{"n_layer": 9, "d_model": 192, "n_head": 6, "n_kv_head": 2, "head_dim": 32, "d_mlp": 768, "vocab_size": 4096, "activation": "gelu", "norm": "rmsnorm", "norm_place": "pre", "norm_eps": 1e-05, "positions": "rope", "rope_base": 2070.0, "rope_fraction": 0.25, "qk_norm": false, "attn_scale": 0.177, "bias": "all", "tie_embeddings": true, "parallel_block": true, "init": "normal", "init_std_qkv": 0.0297, "init_std_o": 0.0, "init_std_up": 0.0297, "init_std_down": 0.0, "optimizer": "cautious_adamw", "lr": 0.000885, "lr_mult_o": 0.704, "beta1": 0.9, "beta2": 0.98, "lr_head": 0.00525, "grad_clip": 1.0, "warmup_steps": 287, "schedule": "wsd", "decay_fraction": 0.844, "decay_shape": "square", "final_lr_fraction": 0.0, "batch_tokens": [8192, 16384], "seq_len": 512, "doc_mask": true, "z_loss": 0.0001, "train_tokens": 127600000, "steps": 11216, "dataset": "wikipedia_en"}
Each number is 500 + 25 x the weight over its row's rms, rounded and kept within 0 to 999. Layers, rows and columns count from 0. Numbers have three digits each. The size before them is the row's rms in percent of the matrix's.

# q: layer 2 attention query, 192x192, rms 0.0602, rows 126-127,158-159,190-191, columns 0-191
# k: layer 2 attention key, 64x192, rms 0.0563, rows 62-63, columns 0-191
# v: layer 2 attention value, 64x192, rms 0.047, rows 32-38, columns 0-191
# o: layer 2 attention output (transposed), 192x192, rms 0.0364, rows 96-101,128-133,160-165, columns 0-191
q126 104:509521479528525490497495478510446539473528529501518478492462542474446524519529473485519502515496531544534525480528480487519473525482486549517503506529455514450519532504536499491507521470432520507495521429526500468500449521498487483509513515529485494494478518510489521474527517489471520445521449508548490483517529465483540470529504502471469541475484458530507459483500490527515504479499493506489518524518517516486495508515472477513472502463507527490514498474492503530518510471475482492487479507482494509455487472515498523513494489494484497471483505475512507484530437541545501444
q158 108:522485519514514504504554538514485546537506510430536462483493500531471482542513471499491505518562491479567490525510521430507495500510473461558496533480479528460553468503479568465465517501464501482540518495525525481526524498552493498492497483543457503504482501510512519510513478478525513481508474503470483507534518463468485442525448485507510461479487531516505483466474485509473519477500527493481523514513518519515489533490508532493516516491512501509500485476475466509542486489463514497498506513490487474466549512505510508478494482487522485496520465500495513494498501519468513493
q190 075:507503487530495511475455492500517520501476500464547473532499512479411525501522448509477521503502492503482508481510493470517486496495485494527518477494491508481512504461509464474511477507492516460501506477523522449525496438536460498519521511534474508518489505529474483464527490484508448486539456499494504504495487462497474471505479498478514524466486486502483463453499462466512468491493468498510481478539463508502474539483502464545452494487526487497499482499518496520522512521538521503466501494416512497450546470486459509519495498513492481540500479489525468477454511482499490441
k62 092:512501510501512501477567497502487544525499511474506505517522471547473453527484464500490539495540482475510483462524502518560509500516504526479482519474530492468531470495541519468471549484485494479510478475470485511494480523517523537521527469507467515465480498521479530546499510523498451460501486496525524475527486483475482496522499506511499483532523555480520465491454502501475544518468500526479518539498466499472512543513509539534495517500516544503489492480467500498551472487489507463498483457558470500469552506515500505492511480517493507559463499506512522478491517501546541500
q127 089:501569494480490464478475506461517490485501484490528548518491494443474497499521488469521526546498497528541477478524509490502486455516507523476512536479483491472506465491533497491479473486424472505519511480465522502487530503502513473494505574522523499453481498505510499532503484501514503540484469548497490512517559494533506520496467514513487524505502486477489507484549514494512480511475490466519483543512539474523483490490471467517501530514461482528513492476449528465452516513483505494517490509543516479503467421542510487511523505523525514482488524518503525442478491514494481522
q159 101:478487479543508452527455492510518582477494488501521500475485504518444524527514464471473547560541486495529504557470467438522500482517500520533524469513487488451481468499480499526519476512458524513509460472488478475488510469514509504500544539548504459479465503500512502477503492513490498473494480504471505457517551479544541481510479485479470475493473502504468499493489477480491498495474486524531502507491467516528481531515528492539504525499525508470542504494474522515491488474530520492498485500486505549468515474489517516467517476535509482460522503489509483476488488536519515461
q191 091:491452522519495461539468509455509553491487468502478551499514480494496447542520494498505551526502453489519466518533472513492472445490476438552503495541516460482525507563479460526476492500476544497518534505497497533517496515477497513517499512503525491507514471473473486469492509506507460519532493532469486475469515506528501514489481483496499514531479511524487506502511484478487445477488511473489503511494518497519488470559501487539495507489501488508491449500492514561519476520540520472492521506493483481494504498494481467530493539528507468506509534499526499509460521469457443533
k63 085:488489515529461506459542496514543524505523474481495454535476561477507497541482491502491481536475516441502524505492492513483498487491501521529534486496462477488516500526494497527555519515492495535511482510511512500533497496482542440522527477501514527509533526517537507509481450501522479507490504528534537486514494530483540496527465515487490490485493512492525530544513506470499504493492458544489512486471548538499505491516549484527505446464464496491454457476524524522531511494505485451511472474464526521460493516477511545434483537484497522516538498493533501480501496514492512529
v32 089:477552538513520462525516518481459494504544523523471499494490515519506500529491508516527458420428537503492497445477549530496531526541489520510540519497480514541515502498515535489510501523482498526463489492483510521517500505484509517524565457523498482515502469514524482519508491476493498522498538509527548532482474500494497480516496455536499521488522451468479482517488508454508545489557515515469499472499481514486556505499522526490508463496476507546486479503481483493498519497521502512488512494487517549540501483528534490532492505503489510506471480517455511481520507513563512511
o96 087:488468526481511479511510511484533525533525548482493474524523496497489488540487533515497512477469523477468492540460506485510491553512483465495499523495464544538512510505475517537511541514547481482540527541489514475476494539498518512508526480532474506497498464523504510543520462497494519557511509495499499526516468500455502529498468508480514440492524499518499498513465507474479506512476561489500528507494485478498547476517486531516531503473468440505471487524495491488550543543507500499530497468525501521528483566507459483554468501510541525547499489484488504496503528500513540512
o128 098:526503520464466491504483496444478504516475511505469499519516509518458473496540473485516464500464513458514509515532485469491475503515477556470513513466504502471488508452478515520514497540506504488456505539501451504518461495464502502527504467515505485502516489538523492522488490467480452542512513486492464446475502478497520541487483482467498554519512441513509480467476505490470518489493497481485472560530462469509521495504473457482492489500464509507467526461488500475460510475522470520485511487554506485530517487530478521566532494511505565486465520508517513470521498523508509483
o160 103:515463478457515474504531498509519530492502528537506505544546481490522470504489498471487496550462500450474543540483483481498477512527532510475436496505477529508483500464460515524499501495503503528509511491494497470518500525512545499462510515508509487517505483494484471494510418481527490495436475486475436492459480492484520534532495492486513459489533472487476497502510503481464490518448529539511487498499502456515498516547483535501503490489483509490462485467512445528494536480518482504481496485493505541514521518514511529573489528523478525540491493532489512466483517519500540501
v33 096:482532466506516569470522474507518482551504484482496515535505499525490487477497549508456515519519458525507482473481429490490498489484553514492484454479509528502480488526482465496488478520536545516507529538505470514529522495512486500513508470486521494541507524464526464469501520500556455528508505468503488506483514502497460529486480461520550488482456518494525513477488491523492511544481490484502443510517496503521527466487536467531498509505508506467504504495545500528481479481493497473518446499495512470488497520532468524501480532481481546534499501507544523487453524490539500544
o97 083:510495474502503517526515517506515450529516468492504540489500495516511477473543494492456497489532469471457512487524428452523494495503518515490504478526533510525484500523467454451504460493498515500488538461487488490513521536499420508513455483508499497489485509488485477495500515521517458487497504491513436466461482488485475490473478471521526497499510521476526492475536531529483459495505511461488501484477497519520510480510520494538477522480544520461550451492442516478479497452483492509472511501532524494507492495521559519522533541494518529514545477492460505501487478478466486518
o129 107:471522524501506525547485554506505523473484508459494487487488478516521453527517505505495523561515514543561465517517441513503493525494472484468523496553520499503524484514428517503488500492515567474529497513521519513493495458460509508504478524519535499537472483493512516537476515460503479498452467511493501488535500512485560473461495508474478534474482507496506534457507496524463503480468515511520490454472506477520476481509546516465485509491521503468519505511485527530520473486510474483505534538501500485517508546496499528560497501483527465535501523525513484468522522489514496488
o161 119:456486514538486501497481522481517492473492500496517504474464495535466519515537517494519497522472544522543463514556429520517521471488529496518516519503511478450478487502480494502489458480475507488492462502536502553504456487463432509544484501506497511514486526500505505563493522503476500534538479519479539502474555498453520520484468478524465503506532499520493504477497499490484480450533522493534513516504474520485494477471524469533486492527504500502522505451488530475542481494468470483509498525480495448488488483504452497519494467460539480475509500477522466485502483467494533491
v34 094:461498557480572500525488487512524507501478531501489515541517486512516496515479565444527502488466508505477510475444482512487527499527500521466484500522519527482513471517484480473524513488479504496489526462469526513515486491498499522514467468525488488533511463531462462539507488472540527474496555504523496477510476547485507497506498523503517520498486499521523514525488513478505502511477532502549553504524493505519496524563543535517494519491498522493492540513508510554538517444525486459532484504475500551495459522523473515481478504511464521486484498517544501491437516476513500513
o98 077:495466514509525505514480491505494493498507505480495514505532502505539484527495508531497515487479476490463501496465493458507514492515480476524457520537482497493494506517466521499477513468521470495563503542506508522535518492499498466521487501477467518556490456482498503523484498515527487518506500532506548503541459534492543513514483513470547466510517485500507496546544516489465465494524520491519538522521496494524543505535484564525514529477481485467508496556500461480554516512539481515480523446510539541525489567496464471499479483454512527531512537482494522477479534474485526539
o130 103:523509499417484478514496461499528496500539527457482503547530507474493442467528506479521457518479528482483502516480504536499501507493492524477488495489532502484470516481497514507491514496504473485464510504499457489505478482481531507490486468473528503521455492515515511551491528483499473514485544494539491463506457526512503541505492464505551535471492494516541475484526517518511531504487465483496470510542492444514516528504504539475511495514478501466487500460491459483490531456508472541496494523518526486531507536514505542536527543473502556536456529526561493495487500519491512513
o162 102:488504471464483449495514469533502483526512504499525515495517511522499511517485541514532464508480523498489535520453493455506532492521493524490471514485499551473504530465516499521506470481494465504488499478497502500521518535504528490484523458506483509536466506479514506528484511509479513531514498476523553482532498463500533518509501520504518476508474479503550522495511521497530513482511468491501561535509522433461533474504522502501519504446446525486478561478495422483515513503492472534462495533506515498493515532496497529489449485447529541480498543476508514478467519504473551509
v35 093:471468486482520542483466483508500473488487531551547508499494501503503497504526453507480474459530457530508532546490539486471533485543515525495518546528504507516495497448512453508516468509498533427506446495499503481470494481513482485454488474497483481518532501505504514450507477519489507443536499498519519481465461447507518476508503492494487491505488459483498516477479511542510520479493500485518488511521513522522564502556495535504491476495529512492508468541556510505504509527507506508469512501527489505509476505508491540474484500511448503476575474491482481469507507512517525506
o99 082:518538494475507531491477494509491494498511459520514513503495489437472496501537460442529509539480506517511476511523475510481473512530529466424494483507519540492491515531504459490489442497455465498489473507494505489514495503520483513479501493482509505525512477478525476482466522528525538467505462472510508475508536484504467487475548529509504501512484469505473505451446533528536522507498529503508511484492552508496559487527475483524539456522523468512552504463509487534460481482490462471512484515490481523528515477507492518517482492515501483535528449492509485451483497557498494488
o131 105:505470441496484529506515483471526531485507500495558463502469485506530513523511487515445496504515470467548504440532492517448465468494492483514530467462511488538509520495515514513509482505499492541478481514523487509491498490505449465478463512481501511509489481490480479474514536504483524473462499497505549483524540506499492486532531504547462494513470504507515455467494480492509491500513512488488521547544495518514461523482505462519495507459496526532486478484482490517519499527461489506471493484492482532488514463515478504439557497477513498515527495465454466540501457487501472572
o163 094:515474530580540539473479526508492484501457464504476495533509475454508511520533508513506549500526477499542515521549452513510433525510531484497531514514483520474507479490485477454507479546478484505529528486493534447480492492535487516472482480531502527527450516483488495494501500512512481502492484505514518503523493495514519529485552484508505455450494480485459483498504495535515489515539476475513467466477501495508503511493475502504556510478521533526525478471490545525523484493508541475518542495487519491496494468496509480494527477523495475557526467492545481465491461496522531507
v36 092:517530532515462499491500432494506533531507478516539464517477512500505532539489452473455496491479458467526547486527495518529479503453485536488518494508496551536506533475491489514488480481493510516457506466492513491501505515457508517512535497484510492489527485450498499541495514554481511530506501480492505510501509517507505493482515484521489469493494492489536546495493479536473478507567514524505510502468509510456470495542517427488488521472489528488511482518514556471502445504494501504535522449496543528465448555525507485488534503482500478470509534500517498482484504487483524514
o100 104:487478537499501511481555454452485489523522476489486515495513550500535469501491457521452525503522471477508504508507554537504519479505503551515478481491511517534537535490504496527511524493499500479470533465498456510484505438559489500485467475518459509504522485482489521463451492517501482467513496519485471482494477499497510512517516485501527498522517503504487542516481462511475515535479527499464522501512533533518529526469510498530487494528506474500500524516510525533490460470536495469454458495473492559506489466495499519463476521531460474527485521562506528548522486530507474486
o132 086:518488477514489502527457461472498471494460473459517484523546518494446534504500506509497478507485493475475537509509523484495534524498482483489508523495541508497491460458508513511468466497481485525517511449450489495516555545494572488472471533481454503529473502456540499479515507503518507526481510504470480529469540492533481510529526527489530488497509514481489430486508467493550531505507497497546499520511467516543468493499528516511506522462489502499505498507525492491501527488521540528517488463503509496494496507494534576479497493501478498494558529518526473532470530499499529536
o164 101:480526484513471485493491477473457519463489450479508520480503515485481495513482487512461507525505509468492483519432544520553520495495497523505534512514530475503498494508515472489497484473496481539494502462456519493483539484504560527444510525518493521493503490486541482469504520476502492492531455457534493500482489471549538451499516523484521515538463504569518497504463488514470493539461501520503465542497493499507494498524535484509521534501468512518473490508501488538492489464483462468478521497508478472494520492497576498429484488519475505457501507531498537520524501508523508490
v37 095:510534482502555473491495504463488512529528489506525542477494512481494509481505473504517476459476481468478490475494480517499430491504502505485535488485498440553536491532465524487473464511499504511450486524533524503495465499485498468491496532595509520539480480497515478480454554505510476539498452525494468502498488491532492467512495494560493473504478490466481504437507479500497498513488554485486492475517504524504482483507513496502495482505490492447504520484508482464461488515499486510492487476494528505480456525501517452527510461477502516445494478535482475490518500529495472535
o101 096:524469533494499449545483516441487492528530498502503523489500541518459509489522496497489450507521495446529515523521515523505504493514517507501503483507491551494547483501513486483481479504526434419513506433477542519482468513499447507516472487523521532481512497527475495495548494468522498509518475498490478517507544467483465487529493457518494522511498488502510456487511512482479503482470527516508495477532492487470515456517519464479493500474487482479522478458471507477488504519500471534556513492525513496464507474529493517537478487475477472503502443556473504524497482538503500484
o133 095:486523473507506491483517554496511521492479499463501544503494521502523521481478491513513521518508446543453550477486494484531528520533502442489504486500473466495504487502465474545475479517517504495535493477511514492464517516495474490503524489534482523502505510518461510515486494547511511482472477534485524546493521506450507532454493510513506471455495505471471568471470495494499435503489498506511548459515500534496477500485495540509489469487493474495463507524477467493532503520491475465494545514451503515512471531452517467529446496503517469468536494440529517471486517490484489479
o165 099:506446509443496515535501503478503489492558480479481521504501491440509465512552481497489504538527494487485486512497523485462523502521453499522485480525464503504519536511491518497455518530514512517575518538496504530509532483482475491521489476456509502510518471490492486503519497497544493482488489502467511491480483521494500493472495511489511506511529493499445469493502559537476477495480560503526525528531518561532480537537478543485480497503503484484522423505482527481487491521498455513515496482522518483479496478513471485507497579490455508510530497476512536500463487481522484512
v38 089:450496502492469470530510536479524531535515485489447506454519497489451502538516473481433465466514480472504489505494552484474559557494517480482499472471490563507528515487498503470535489504499468488553522508504507488535518489494493502468512493496494515551490483525521490504510475511524524501489492441503504484479503462511480508479471515529500489506518513450524454472496519497506523509530517508531476450515505520494484525511505506508511494480514514464502497559527496532460462472526507509494478492490468496497439514500502474504524496487478467518569471453533509497495482471523513499